From a checkpoint of a small transformer trained on Wikipedia: LayerNorm before each block.
Each number is 500 + 40 x the weight over its row's rms, rounded and kept within 0 to 999. Layers, rows and columns count from 0. Numbers have three digits each. The size before them is the row's rms in percent of the matrix's.

# layer 3 attention query, 256x224, rms 0.14, rows 138-166, columns 0-223
129:491423582538412483542449482463521453533479546479524503526472430513537475512524496430466478456458468537475524473512431501507470525513554511422526517491543470520467556446545498531528515536426523507550542528451470443458495439501435573489469457563526465495524502550454504496520523420505470464535529525537488492464437552515490536557520521499409520458494458477570443432540502455524510508510516551503536544552509468507562417469440485494552500586501537469501476508516456484511502493529490545506482427482461531527513507487517496515467539445473489482581519521521543480477484439472454548583482487540492434449472485538562427464461494356445581475514546488524577531449577491466483498502
119:469451452456506458450455536507492554483516504492513549563514475518490512473460521472501501503460562579508493547465504498444476534588429503499485533529515490471476573507488562501440525431550565463518496477514459531447520436455495491491412481464496490516564499506508504422483483513527511506543492553521541551551502540477542495500553467520514593493461550489476512483536475468490431447557488540437512545472513532458471520485512414512460460529494434441427472471477562462550427561471515499523492460516533442509559519555456451498588567536494534482537488525542460566495425487520463527565482490482505413484460520426507502488474544465480537440472574552494449493553572604497512532604
117:560511497492493517536542523556443486468509450450422470418521515558418381518543497497515480514521540558487419452504569511540520574469407551525546496434484440452473540557451455458463567514457555471442487558482516514508558492526475509470527487498498449504495560526514541440592550473440485486550530442503505505510495462525488559540459443508471481532537453501474476519406482420460558562496443461464452444495486513445532547540458519471480460535490494535392460501487491489553431515472463554542542530487508517458506503456532517540517508504460531533503530480536482503532500478512520443512515551544526540505525530489479557496540516490510563548522542537594540533485538426465568524490
123:529508540457456503412501536434532476446436565515494528457495506415457503434516517523505507564538518548553459584472434501551511425424488498511536451508536526544529507501540516501478458460553508555495428487459512443506491535494529549505427584510490494572467483525478507462493477396543505535481459622501499492565574493488477508551485500487543523513465482415471435513462470489503472523465539416519573469399506539517485450434463502503444430515498479491474518526455505538580477509467560509460552499486537548468482511501580525492460474523510498445536459470509475448513540438458509496452522486523532564540519466543457543532469572504523513452497492477502503541462504482552555413542
121:478487506504502506427414453525415517525452523501489474531499467512391551467467541465487514509449534522536431475462505566473509530576516499446448564447575556534460490560519472538546549507507490514560490507530500436429442514583556474554520543481505506488512559509475516483449546502488500494535531465327445541534503508524515503566506550515473434456514582468513530487431520488445529464451509500532533504545539463543480497480474536433460508523532505443516510474468421464555570471528446487454556466465528519516498511468484518583542524502456509526503499535538498458469503462488545592438456494452535465484428476475478574461490525482569500520527485445489473459484503511501522483570
127:498432439583476469480456523531511480510509524458530465558492533498522390465484468453506503568447478540529486535470479571450549498509487556460522508521495492539489505433470536527544538534550482492538528445506535525519501554517510518366550529493518490534475470429504528497544483492494496506523569520544473516494492482520548457486464457476516388482511464503461478502485534435499531453462461533524532427515429455437434487509493546499518418548460506504469515533472482477477445476528503449464488412547497475540462589523478546479459570493464514576393510520520418501514568529510503473510499472539462468424541478465516538521601440608475473505507488546541480461492568558538514529463
130:483520546534458507581598561508474418465512510399439474494508466499518478438508510474475466551498520502459502546453455515461506548572492514492495504535476460457504536517535552469483535391466497411561459475553493446490468495453526510484509512526481524468502554515546543546486435434492442546532517570545458467539518446397515518501481516509506529523543552484505507471513543522510521518497467458453475450599421470541499539461494513516447408440545530551494556480502478520522575478475501484450508531446498517511509510481551457461508501557424512538486517536427592549443550492519519520448535479421505553449576495491414528426529546515446554490521468486435486480464507502480501516516
122:482545523440503450515515515496487442471552509527475496490539453538428500477520501477514512517504440520449443483505508504483498497502489534537517466501529512537520457514517519457542539519495486481563533526514507469513518481506425537505530555551501459545420480491517536513538527475465554505420531534475575548483562465631537511597411591530497561494514471403473557479610472583438476528514514452568504532401526455488495469475504546537386539485526469491484511501517531464498465517476496458536487425447499515504453487440490482490469517538521419474536500449422564505498485469531518472487557509480452514424503496426493489516420435464510517561476504480501485553515543465517382519486
122:577509548507548482491620531520467494471459482412433511535581543429487506461524456517446541491447594483481493531491417424500539503513465522501480486478466522538473574539477488442450572569556467497493492533485546453586541476500551496509605560478514526510485515428424436519465552527490435494520503475486476535555527504531590521524538468466424501549524516448500482505550542449450504457467496414480560489524502471455503471532454505534466517492503529481531507473490556489476462496441459463468556476413488497540461462518503496461493441515503479417472480539508557520508527455454447547491465460543517517477453508619489471559518533510473496473515564456449492507542493470499522485477
124:538512441513465429579513511561523503460536500472573497465510547476481449502464524434528447423536531541548538481463461472463503501496561455517432513499556511573527510497478466515477488518493493492466546486447488487555506546462562447469577513516489530487532492580545498526530529471574431464535464444473516520493519474496507451419514520518438491446528488519506447501446567493489449513521539521545512469437516513479572547464466513518474550517578480419508457493413501513503498400445526498458544493469525532452444442471564570516384425454494550503455482514550495616530515535462479525553533593438527502552436504456463551488517494472516470493497466467496506464471517557471492512540
114:468466505467553508529501422510425451553536532537486449507504500498492517520496474454495497523457489481429539504573544578441571480481504538533457550534543516497437535545490510469518471490512512531472464482476493479528456514463592509537573565481548449460507514488463496553517474511509506432468501529551441437529495557450550499455489497520528487447512558539564475505535578569483493586455528519490496446574454462525534552537475521486502510567478527538505485515477528522534480488509505543509550397500498544425403474478425468486500510512555598490496487554537499545467444509444448488464582537496580544515502449496508470596448528433517467443488535451459480521506492477464408574479
112:514552575488502501481473502510520619512493552383501489529554569551444457539418461504513501464527463491511504517496480534466504464556509426498455541512529533434503564479515499451471505524485498437465492431496513460472542518481519578427521490486505493593429477498414547444454508504520492473508454495520504500470542490445530551552502489528491558486440555476443508537508573491477532472514497473536481456446543478582507530478548499553559470481536474533457517539491437511466435515558467540541507490506551490516488520475421428512540547514454513494475428514489513519492510488459510528517461530461416528466420555518493604572524462523470592499467498491494413531431476535545479557546
128:470487408494538491519504474525505463497549491463519462536510499512462525420440505502462474533477420503491532487483473454561527513498520502481623486511494487511503502509469512491581516537508492526542500433403540438495490548501409531491538540511541425478520446464429566533469476489540525436490538518529512469513499548479486526507467487538563507553550508511496559527502565519444509534437458469569415537440487475539492534562545438527443487517545478561467438511481594541483474566507490525519474524491421556447554487513482475480555526520430483522492516426482504511517526561525433556552536491484564554458435527451536520411501515549405513544512456569510544432535512516505528520540
120:488517555487470494545502509524529484506481478472558589457541512469542510470524545444500526536460465571514491500454504461436537548449511450429539475470499484562440494532470511575550536468471429430467512520467511559441541493433505456481513596441581538487471470583503474490545487468505524467563464507382459535519489501510447523516443489496530502477420510540541485499538429537504527492512610546486503492536534534552468480545551467525498579496481519513401512456509517462571508467567548493380583499438536522439455482448463434525537519468526490459547504548492467533513545520477518573511504479443494515477516512412498515536508526487453486487444518507489466544496440515479511509484
117:507547530485516501598472485593525494549519454489494457519468463483485418486502467506487528459510490497559477456473513469589527526509458478501504492471552511483482539544505568453387540475513450473495505476459464469449541471499407505496450517534515538503527500485582555512505457490508524489495480530566411547508482460467500499557526564487541451461465480476504448487435540443531437487519512500471553408478516570480521576437529558545505540525445517512463498449495504475547515416470503508487490552462453479484511461543497515463498406472498549511473533486534529515504572440428535451562474485603549424540453495579489484510506499566515528531456531455570433502548550514567430514519
124:456565533478489512439526484487500538585543515448486602431519499492524477494509519503586531468525520494508464428538530600557575545467493451470511491585468387412477497517557541486558497507512570550552512491481514498423498483500502514473484469435479549511513445529532526436439577471516448528533601468523479602519470493509470522486518528466483518452493524515516526487492514467434468486470537510410483482509464528575501438545457493519561494500542525503466467539495542490409523521503545465509439519498503492475476438532458428544492480467578460506469534529508493484513524474393475506533482557547486464506485530427507551472531525477505516521479494536473525523496567479602552516493
121:485550522537454509546567496493490543482457512495535501594446548586490429502542504483459504453460496508530524533562486527445458559503529563413485544450478479558480529497449483486493439475509497414555553558504511508464441491504517445468516570498447477460541516524547519486473443542481514451565515485513456386477493499550557477512492485498495526460548568476419469483363422478490477539516463559508508522521505531466536538512501508512513516499550557463446486510510508509581506538526557482523481459493516502526573421574504516526531459462539491450446482571424515515472519508468489420500487553430459545553463470505421480479464477550507544521536489449517578510545485496520489517574
133:543476495529519541530526473490526462454533541511554450468462470545427499482519544456523478460485530423490517522566512573564414500561504355580473452533441483517530516488464518527441553506494427489495533514558531578525520493470480478540482502455530479479519522486440470583536515448511482460450511564493484464516435482473500457522490524454515454546486467526560481479513518492506531443473512547521489524468472425540477502511524522519524528428351502541497382515491498497507463566503516494503490461460441497473504542522528475494455553506483461531547493507553500464531513547482461497494458480513565508463428473432505512476463436492449554503501486578564479416508523490466500542617
119:533539535420541456546520495503422518614571529461504512545567482444441557436485483498478531547468519530528570563517519445602457494517493501506513552560483536551512516535457479535462504514493462507494511550472515488557510544484512500437522487492563597491524468482523458549442521483457470473477504498513431481434534457509463497448584508435508500552469471584457419483449451519516452459467481495514588518510479495525485438502373523474507477508517516584445495437498449462472549439546542514549513495477521561524526479456550566473572459518452522559488484475508491462527446480485489551517494533465486520459572455503553463492555465471483531470518469477522541514573498493516539479453
124:470531450513506530471463431524545527545558468442452512491588519517494514535557498493512463523363521513539477483537521553519471479570464455502473392465480495543434466504500455539514504533492489445496496556460475507511550458557524485566492531450514480424544464443501511585480494493487495474578516471483510569488484513556517480464540519508459508448572522496455538476525495515459470446474479534523552523516484491466486451462536506471502541436470555494461502491519508529584515477458538435463571523508412551495496510499541414543430571525512507560484496474437530482501408532466429411514483526507489506476547464527444524536572450511529384529516511446451510448507482585480487486486
124:626501544555493442531508472508519481542480468537452518490488408544522535530513482491545512537491474497475515528476433470419556452437524429486515524429506541470419417510446538521497544482523521480523404502556476509502520555482541584409521434473483541473550446534512520483497447522490505481499553508564552500537564493540476436446510454494479498500508527473445450470466529535616470505467429497507475429486446463446460516535499523468507521550500476513525468532542466503500553531463529461485491483458541465447472489506575478529531534526561477482533490515493541511509521487533500498461516484561482432477437539454570510482497470522543591562507522464590542424463502526405448522493
128:516438499471465584576476583458507477472550493516475538514508438460476460511444475480562460486551449524486485566554495453447466490583553523449519492490457545501432482499444486511457468440504473504470499504566476538481405498459448507482558445482441551470450532512538510544541483451443434460509495538588483477478501555533493489492517589471494536527457535445552441538463397504566487492460541458450474462497541501483495500467513496484428436539509424503585566556541525438507443537516420498552456505485543505504508548488550538475488468469486530472520536475526480475454498525526511512459476507540492511516520457543527540589543501492552557479497489494500491502590447512526524554607
120:491536467446494497468514555453508482451494426507450481511519490439432513543533487497543547557482433497503496510446504481461575586477493459423536529470453514428499540413496507538540454557535579526491505458483467477482477528467471491513578556455523569411537511495573492519478452517475519499580486569532455537468456479511486491512511503482530480422546512534499464458465491540417560552470531467539560531511438540485491492537558427459504496518435453508550461589558475527484460425591548531574437513522492489511554541496517446521570499491474541435508467506477523435468469488448519502487528454521504422565473490499508545505588480457478557515495521478528569489507528522521471510439
125:459512519467494416544485577480487495481496462557574547458495451447502559389516517486526530490523532523507558534537532441485573544555572545510462508523562457471520554494517540484461428479500412526447476493367502518539467495486424510483522480486493427471474488383446450531490465511566505491548523514509530561534507521486524504514485508507537493490452507567514493461435526519431513549520466555497500444497526467558539530499451453511516499459533538451508551513505513466524512453499530563573522464532581428481465552533443524509466429447545514492540470487468433504507425503515452540526464452574521455477485519505547522507528447543493457479554511510545494507530536451409525505561
128:416466490500483457483572486545502552548484500553529467539506542436575575472546563463488500503516510456492518537508500458505492497517503527566500524516493537490494553510479575507494468444543487439514464488523540429560559489487462468446484567582445449494458516542484535505487502485484486530549445494458549502449600467385529462541456478526455497497542524474446488536509450464446443459483504441469493510431501466489566498504515503536516543464505603551480540564544485522551450413444547562511520442497562481530507479423504491477505498463531478523570570573546457473550477509552460457456494514499527535499524514483466489574470485528543491478544504444480438483469488438441558555582
118:431513398545445447507551527468500538586529472454498524569460502514514475447539533510557531511488531421432514478544587549492488492536475632506355549524495449526503529546518544464475532466469495553492440446515466475512423550497478471488549459470583485489544480466462569536447549514465507527542517515439478489488560582491503499503479514486523499536454494510516492490487461468503507473446527442485487522490464535457473548437525536461530490537395558564510444495530505547459515550517486585469502493476415558531429510538532504518564525500507546526526459490440489528495529460543492540529490493430448475511447541493489514504503472471563555508475486528468536526487539434507554506491
118:524485488525514508464451432503452386514512474509535484520502481488503461438490458505486478491571509463486566560512503543474522454503534550474425491454509541423509469443391537495565530547445470542496479489503541449551490576514445518493479484507521506498501453486454570498498576486500502581526470559525486530490449498510457466485485469445482565531507543505477471518476479496516500477543452494403517486553464510550391518459560473454623495558446535462407484449563515526521438476578476535486528512558540509580516460489430465456437546391524484539477503495444518474566484474484522479468508527520481512523484521467404525500524487573509453517462462545503487517531470547475523494499
132:487527468491558464463614499494518508504499467478495422479486437529507538538473435520452523396501467467493428559450521516508494515491491575501574452423498504460471475461514490486509554550561485481539505442465467541539462463416561455503562485571460562544541479454477478426499548468488412504551496566458578469515464467514511561511499517528540516544471495541493560518423546451522527456495513563478548508519521545545466512463451512493590465438467499512440441471548448488513471527489500490475446499551446457489396364535520515519461488487526489480482509506506464496489508498494557437491490547490564487493480475535461546495488440461523554491507527616493474472505503498516539516483
119:492500510551534504525515491535519558493527479543537525516503507522513541511547417511566502488478455509418496488428500441391539463533497451471459516606505498506457590543562469492539549443546467505530526463521535496508472511550440515597495468545548501549510532563447525401504467469472491513560498512535506411469562486434500487524471535547501502491475465511526461442530498451510495502448477573519404527503557564542507547438520552446543546529545530498563516481530453459496527522498489493485434466489538513517464479556439512526474460475502548456433533456570482522490491448443435491443503490495508592513535474485462511513473470477476558532540529562520421514491393429510520502532